Each number is 50 + 12 x the weight over the matrix's rms, rounded and kept within 0 to 99. Layers, rows and columns count from 0.

# o: layer 3 attention output (transposed), 256x224, rms 0.0522, rows 153-167, columns 0-111
# v: layer 3 attention value, 256x224, rms 0.042, rows 154-167, columns 0-111
o153:58 39 42 49 63 50 57 54 57 48 57 76 46 25 38 43 40 27 37 50 29 35 45 48 73 69 73 35 43 64 36 36 67 58 50 40 66 61 63 54 24 72 59 40 46 49 54 48 34 52 39 47 64 53 54 57 41 53 26 36 31 26 29 63 50 43 44 50 62 54 48 43 38 50 40 73 59 38 48 56 51 46 42 45 38 61 54 51 46 37 64 55 53 28 64 49 57 37 44 42 61 56 51 42 45 60 38 50 57 31 53 47
v154:44 42 47 33 55 69 57 37 34 57 66 56 45 56 28 52 54 69 74 66 27 66 70 35 52 52 56 75 65 34 76 34 36 47 63 42 32 47 54 36 33 53 74 71 39 51 49 42 49 62 68 37 53 51 51 63 40 45 55 62 74 50 56 52 58 47 54 45 50 65 53 55 47 15 60 45 70 53 55 41 66 48 51 45 66 48 65 41 52 60 48 57 36 46 34 41 51 45 32 53 57 67 51 60 52 28 39 29 51 46 51 38
o154:47 55 37 53 50 48 31 55 61 43 55 41 55 43 61 54 40 49 42 52 59 30 47 61 52 59 55 33 39 57 39 61 45 41 48 64 60 51 44 49 44 30 61 46 53 53 45 77 47 70 43 57 49 33 62 33 60 57 48 54 22 54 48 43 59 60 37 59 42 53 52 42 70 59 41 39 47 61 30 47 49 45 54 45 43 61 37 68 44 44 36 54 53 56 48 49 53 51 56 42 54 26 49 50 58 48 72 52 61 44 60 64
v155:50 22 40 66 56 42 47 46 59 37 64 58 55 18 52 45 49 79 47 33 56 39 63 45 50 51 31 51 67 56 49 66 60 49 50 51 52 58 31 50 42 54 29 56 60 54 30 47 63 61 66 72 46 55 51 36 43 46 52 37 58 44 41 69 38 54 40 32 43 51 51 64 48 51 65 72 49 49 53 47 66 48 62 49 55 45 40 48 69 59 62 38 30 47 39 48 52 45 52 60 71 50 39 46 77 49 34 64 42 31 61 24
o155:73 58 52 40 42 56 42 45 54 67 40 46 30 78 59 49 57 41 66 63 43 55 46 50 49 42 65 53 55 50 46 58 44 44 43 43 48 40 63 49 47 45 71 49 54 45 52 40 33 42 45 46 53 46 40 51 44 48 59 63 26 53 54 19 47 37 59 58 55 62 54 33 42 42 45 65 54 58 38 51 47 58 33 51 43 49 59 75 38 46 34 55 53 57 41 51 34 47 59 45 44 47 49 54 58 52 53 57 56 68 45 62
v156:44 67 46 30 48 48 70 59 48 59 72 49 45 42 57 48 51 55 57 51 46 47 50 60 39 63 36 40 55 52 64 63 47 36 31 52 65 69 37 40 51 31 62 60 48 40 54 49 62 42 51 36 43 41 64 43 63 58 58 51 38 44 46 57 72 57 46 53 44 48 44 51 46 58 61 53 61 40 43 56 56 39 49 46 65 49 39 57 55 46 38 39 57 35 45 40 45 43 45 41 47 72 65 52 57 29 49 24 42 37 56 51
o156:65 49 49 65 46 58 46 57 37 62 59 54 44 56 40 62 67 51 55 45 55 57 59 61 51 29 43 55 46 60 42 45 54 52 52 48 49 30 50 35 46 50 60 57 42 67 45 67 55 81 57 50 61 65 51 54 46 39 42 65 65 56 75 43 38 40 41 49 70 46 45 36 56 55 42 49 59 57 50 47 37 48 58 56 39 70 62 54 56 54 55 46 36 55 59 58 53 43 72 49 64 39 23 52 26 61 43 55 68 27 69 48
v157:55 70 37 80 54 32 54 50 50 50 34 47 48 39 50 32 39 52 52 60 50 53 49 45 42 50 79 43 50 37 61 54 79 51 39 57 51 56 43 33 56 44 59 56 57 59 53 38 51 40 41 62 46 34 54 48 38 49 60 56 63 53 71 39 61 56 57 37 40 45 43 66 42 59 49 52 66 47 43 37 49 45 28 37 47 55 55 47 37 36 50 44 62 42 42 80 58 53 31 23 36 60 35 69 57 50 54 52 52 47 51 67
o157:55 35 61 45 35 71 55 43 56 55 56 40 48 55 45 55 68 55 43 37 62 48 58 59 58 62 45 41 28 60 52 50 35 56 44 61 58 33 43 64 64 41 66 53 48 44 53 58 54 52 47 34 62 41 36 60 60 56 57 63 34 40 40 72 43 39 54 53 49 41 62 47 51 46 44 48 42 46 47 40 55 53 73 54 67 68 50 28 61 58 54 44 52 43 50 29 51 46 58 55 60 34 47 52 50 62 29 50 53 52 47 47
v158:70 47 76 44 43 57 68 57 58 45 59 62 44 51 61 44 57 44 43 48 67 59 59 52 56 37 56 57 47 54 59 48 48 21 45 57 51 57 62 21 55 41 45 51 50 55 54 49 52 58 66 62 42 41 35 46 48 26 52 42 46 46 41 37 49 73 48 47 34 45 64 57 40 66 38 52 46 60 49 43 53 43 44 48 50 50 64 56 41 53 50 43 63 49 37 62 34 54 39 58 29 40 53 38 51 51 51 56 35 58 53 81
o158:50 46 59 55 60 55 52 33 51 47 66 58 67 47 36 55 63 38 56 51 49 51 57 71 46 48 52 46 69 48 41 59 37 65 51 46 59 33 47 69 59 49 42 44 55 46 45 41 47 47 63 29 56 70 47 53 38 57 65 42 40 58 63 55 46 47 48 49 52 38 46 48 43 49 53 37 34 54 59 66 50 45 62 46 53 52 33 55 47 41 59 49 50 39 74 32 49 56 38 87 60 55 49 42 65 39 68 44 65 47 62 33
v159:55 78 54 52 42 51 42 46 47 40 48 28 47 61 58 56 64 62 33 62 70 46 52 44 56 46 52 50 47 71 33 54 53 82 39 34 40 59 42 43 58 53 64 41 64 59 47 70 44 68 39 53 63 46 52 45 44 45 59 42 50 40 48 57 68 55 45 62 57 62 34 48 41 55 54 52 62 49 68 51 43 58 38 55 54 44 53 51 77 38 55 44 58 32 42 57 59 47 51 54 73 35 48 64 53 17 49 43 59 39 38 52
o159:59 49 49 46 60 48 54 59 31 58 60 66 47 44 64 39 49 55 58 39 43 48 57 19 46 52 43 63 48 46 59 49 50 32 60 63 55 56 49 48 52 41 45 52 29 42 47 43 61 27 68 53 45 63 43 68 57 38 49 79 60 44 43 40 38 48 70 42 47 54 56 52 45 53 34 53 38 54 36 46 73 41 53 46 36 52 50 34 42 60 50 59 51 67 57 45 45 36 45 44 50 41 42 61 45 82 61 55 34 59 57 51
v160:49 43 64 56 73 40 76 48 47 68 44 61 31 52 43 64 42 48 44 44 55 43 76 53 57 50 44 51 61 54 53 48 44 41 56 43 44 61 49 58 47 75 67 61 37 40 55 54 34 42 43 56 35 45 59 51 56 59 69 45 62 57 40 53 57 60 64 53 66 51 51 56 49 43 63 63 43 52 43 50 49 44 43 58 53 73 29 57 37 42 51 56 49 52 42 30 65 38 44 46 46 38 35 33 29 38 37 50 42 45 55 56
o160:78 48 42 52 30 59 35 41 41 66 52 48 66 52 45 45 55 62 45 64 31 44 30 59 31 51 54 51 36 40 41 73 63 45 43 55 43 19 50 32 40 32 37 26 59 47 46 46 23 56 63 57 63 59 39 53 80 40 43 50 47 47 60 36 58 41 47 54 29 50 51 50 50 52 43 47 56 64 53 48 54 42 64 54 50 46 47 44 40 49 48 59 66 49 47 48 41 65 63 54 51 64 44 39 53 46 47 62 72 57 45 60
v161:42 36 40 63 47 46 47 55 68 57 72 44 64 62 47 68 45 37 49 59 46 50 47 47 66 53 25 51 61 52 54 59 65 47 39 45 46 23 61 69 43 53 32 56 31 46 49 56 59 60 40 48 51 41 50 61 45 46 49 35 61 47 48 39 65 51 37 37 56 48 22 51 63 31 62 47 65 72 38 37 66 58 53 53 40 43 56 38 58 51 50 52 56 54 53 41 72 37 44 52 56 51 50 34 45 41 31 51 53 54 77 56
o161:55 58 57 40 51 75 58 57 27 41 39 42 34 45 53 53 41 67 49 44 42 49 33 50 42 44 67 32 50 54 48 49 43 48 70 60 49 62 40 55 61 57 64 67 49 64 47 26 50 61 41 61 58 64 53 34 64 55 69 49 43 48 53 69 43 71 53 50 46 58 63 51 40 65 37 51 49 54 46 57 41 37 53 47 50 39 56 67 31 58 29 63 47 46 50 43 41 43 63 59 61 37 23 44 50 50 69 48 59 52 39 36
v162:56 43 64 47 46 47 45 33 64 54 59 56 53 55 54 59 57 41 52 46 62 60 24 40 41 33 65 36 53 58 64 47 81 54 55 43 51 58 57 55 31 47 36 58 32 78 48 38 34 54 49 61 46 53 55 68 77 36 56 59 54 76 42 47 44 36 41 39 49 51 45 43 69 56 45 38 54 63 46 57 30 49 60 51 52 63 42 38 53 46 43 34 53 47 45 58 58 35 46 48 35 36 41 60 48 42 61 20 54 57 62 44
o162:50 49 34 64 55 56 43 49 39 58 62 44 44 43 68 52 53 59 42 62 45 29 67 57 71 48 57 63 46 47 49 48 33 48 50 53 44 53 49 35 70 44 51 58 44 27 47 48 60 65 49 42 55 55 52 36 45 49 37 51 45 53 45 55 57 64 48 47 67 59 63 61 33 35 48 50 54 38 49 45 56 48 46 44 47 28 54 43 56 67 45 61 29 54 46 39 63 51 35 47 63 54 68 36 68 25 38 68 44 42 58 38
v163:56 42 53 60 37 53 47 48 33 46 38 30 56 52 49 55 65 41 58 24 41 52 57 55 53 54 32 40 51 34 45 35 39 56 71 42 59 33 32 35 47 55 56 58 47 52 54 52 28 64 43 54 58 55 58 55 66 56 31 66 43 58 45 48 52 58 66 56 53 52 51 47 60 37 35 44 39 54 65 31 51 48 60 56 40 72 51 77 61 27 35 59 51 31 53 51 81 33 38 21 62 35 51 48 57 36 34 30 66 54 55 37
o163:50 70 30 62 56 58 53 53 55 61 61 60 42 49 58 36 56 75 43 57 55 45 56 19 43 45 51 57 39 53 33 54 46 37 49 63 30 70 78 44 60 44 45 47 56 64 30 50 53 46 61 50 57 61 29 49 39 38 51 42 63 45 44 56 47 50 45 59 54 50 66 56 60 55 75 50 64 60 37 50 40 49 10 46 53 37 44 48 43 63 56 57 53 66 39 78 47 45 82 61 32 48 44 48 51 48 62 81 49 54 31 62
v164:45 49 84 53 63 59 36 82 46 56 45 65 30 33 52 57 39 62 45 56 53 65 47 61 57 67 38 51 43 27 44 50 49 55 30 45 41 65 60 45 38 57 73 54 48 46 42 64 63 53 48 54 52 63 61 58 52 65 42 48 54 51 34 58 44 37 32 50 56 67 35 53 54 61 39 65 30 50 75 69 43 44 65 47 38 43 31 47 57 38 67 74 55 49 51 56 72 45 26 43 46 49 46 39 37 45 25 66 53 37 38 48
o164:55 45 32 54 55 46 45 26 40 55 56 37 38 63 54 26 62 51 53 34 50 39 27 43 58 34 66 71 47 51 45 49 53 51 50 49 36 37 56 50 60 55 40 58 53 54 54 40 29 43 55 50 35 49 43 61 67 29 43 56 56 56 55 38 77 48 63 62 58 44 61 44 57 46 43 36 59 56 39 41 44 60 53 47 58 56 55 50 39 49 40 42 50 54 60 73 23 34 73 55 51 68 58 49 56 42 52 36 54 68 59 50
v165:55 58 33 54 42 47 46 38 58 62 54 68 43 53 42 36 55 63 54 45 49 48 48 61 58 44 57 60 55 51 56 41 46 57 64 45 30 42 61 30 54 60 54 58 55 41 55 82 40 50 48 56 33 55 26 56 36 67 52 32 68 73 54 59 53 62 57 68 42 58 47 58 60 66 37 45 51 52 49 52 62 55 63 64 41 46 45 27 42 49 56 42 46 58 63 56 53 62 22 42 53 61 35 54 36 51 69 62 66 51 37 63
o165:38 46 70 60 45 58 42 39 48 44 55 51 59 44 40 65 41 48 44 78 57 50 59 43 34 52 54 52 51 43 57 67 64 53 36 52 47 60 67 59 30 38 52 45 56 45 45 51 29 54 50 58 56 53 39 48 62 37 47 46 51 33 58 40 62 43 54 53 68 32 46 44 39 35 85 66 44 52 52 57 32 43 40 39 56 49 44 67 63 43 45 49 56 52 33 37 66 32 65 60 52 35 55 49 43 45 37 52 31 33 43 32
v166:50 73 50 51 34 49 66 54 63 46 59 41 43 34 68 71 58 66 63 31 37 48 45 49 44 65 45 63 67 47 53 51 51 47 39 48 39 41 44 58 42 45 47 34 63 48 52 58 32 35 62 52 33 42 50 52 54 61 37 56 37 48 60 69 65 66 48 31 47 56 46 62 46 47 36 37 47 46 46 42 45 50 50 65 59 70 41 45 60 50 77 59 53 53 28 43 71 51 53 40 60 39 50 36 49 58 67 45 42 28 70 75
o166:37 28 49 58 52 72 65 53 28 54 57 42 52 25 35 34 52 52 43 59 67 54 40 45 50 51 52 37 32 50 56 68 58 44 50 43 54 16 39 45 40 61 70 58 42 60 49 54 49 48 34 47 71 44 28 64 51 43 62 73 79 59 43 26 59 27 53 78 77 41 58 53 51 48 53 43 50 38 56 56 36 41 54 56 67 34 45 66 38 54 16 53 57 55 51 48 50 58 53 67 36 55 50 69 56 37 41 46 40 56 43 40
v167:44 78 43 77 63 46 57 59 51 55 49 59 67 42 25 49 63 70 61 53 75 59 50 34 64 34 71 43 26 64 40 59 56 66 53 44 55 52 51 41 36 36 41 55 43 42 35 47 39 51 43 58 53 64 40 55 35 50 40 49 52 50 59 48 46 35 54 49 60 53 53 60 48 64 48 37 70 58 46 43 67 56 50 35 31 46 39 77 28 45 25 29 39 64 63 56 36 57 38 27 41 30 45 46 61 60 35 56 36 59 33 60
o167:39 55 56 39 55 58 58 59 42 36 55 42 55 66 68 41 36 47 51 51 42 65 47 68 30 57 43 41 63 47 62 43 50 40 49 87 52 55 54 54 52 56 45 60 52 48 33 63 51 52 37 37 50 51 51 66 70 25 68 52 47 57 50 42 58 51 54 33 53 54 56 43 51 41 45 40 42 34 62 41 42 45 41 71 74 52 37 32 56 45 67 68 33 28 43 41 48 37 65 71 68 60 66 35 47 32 45 46 55 41 57 58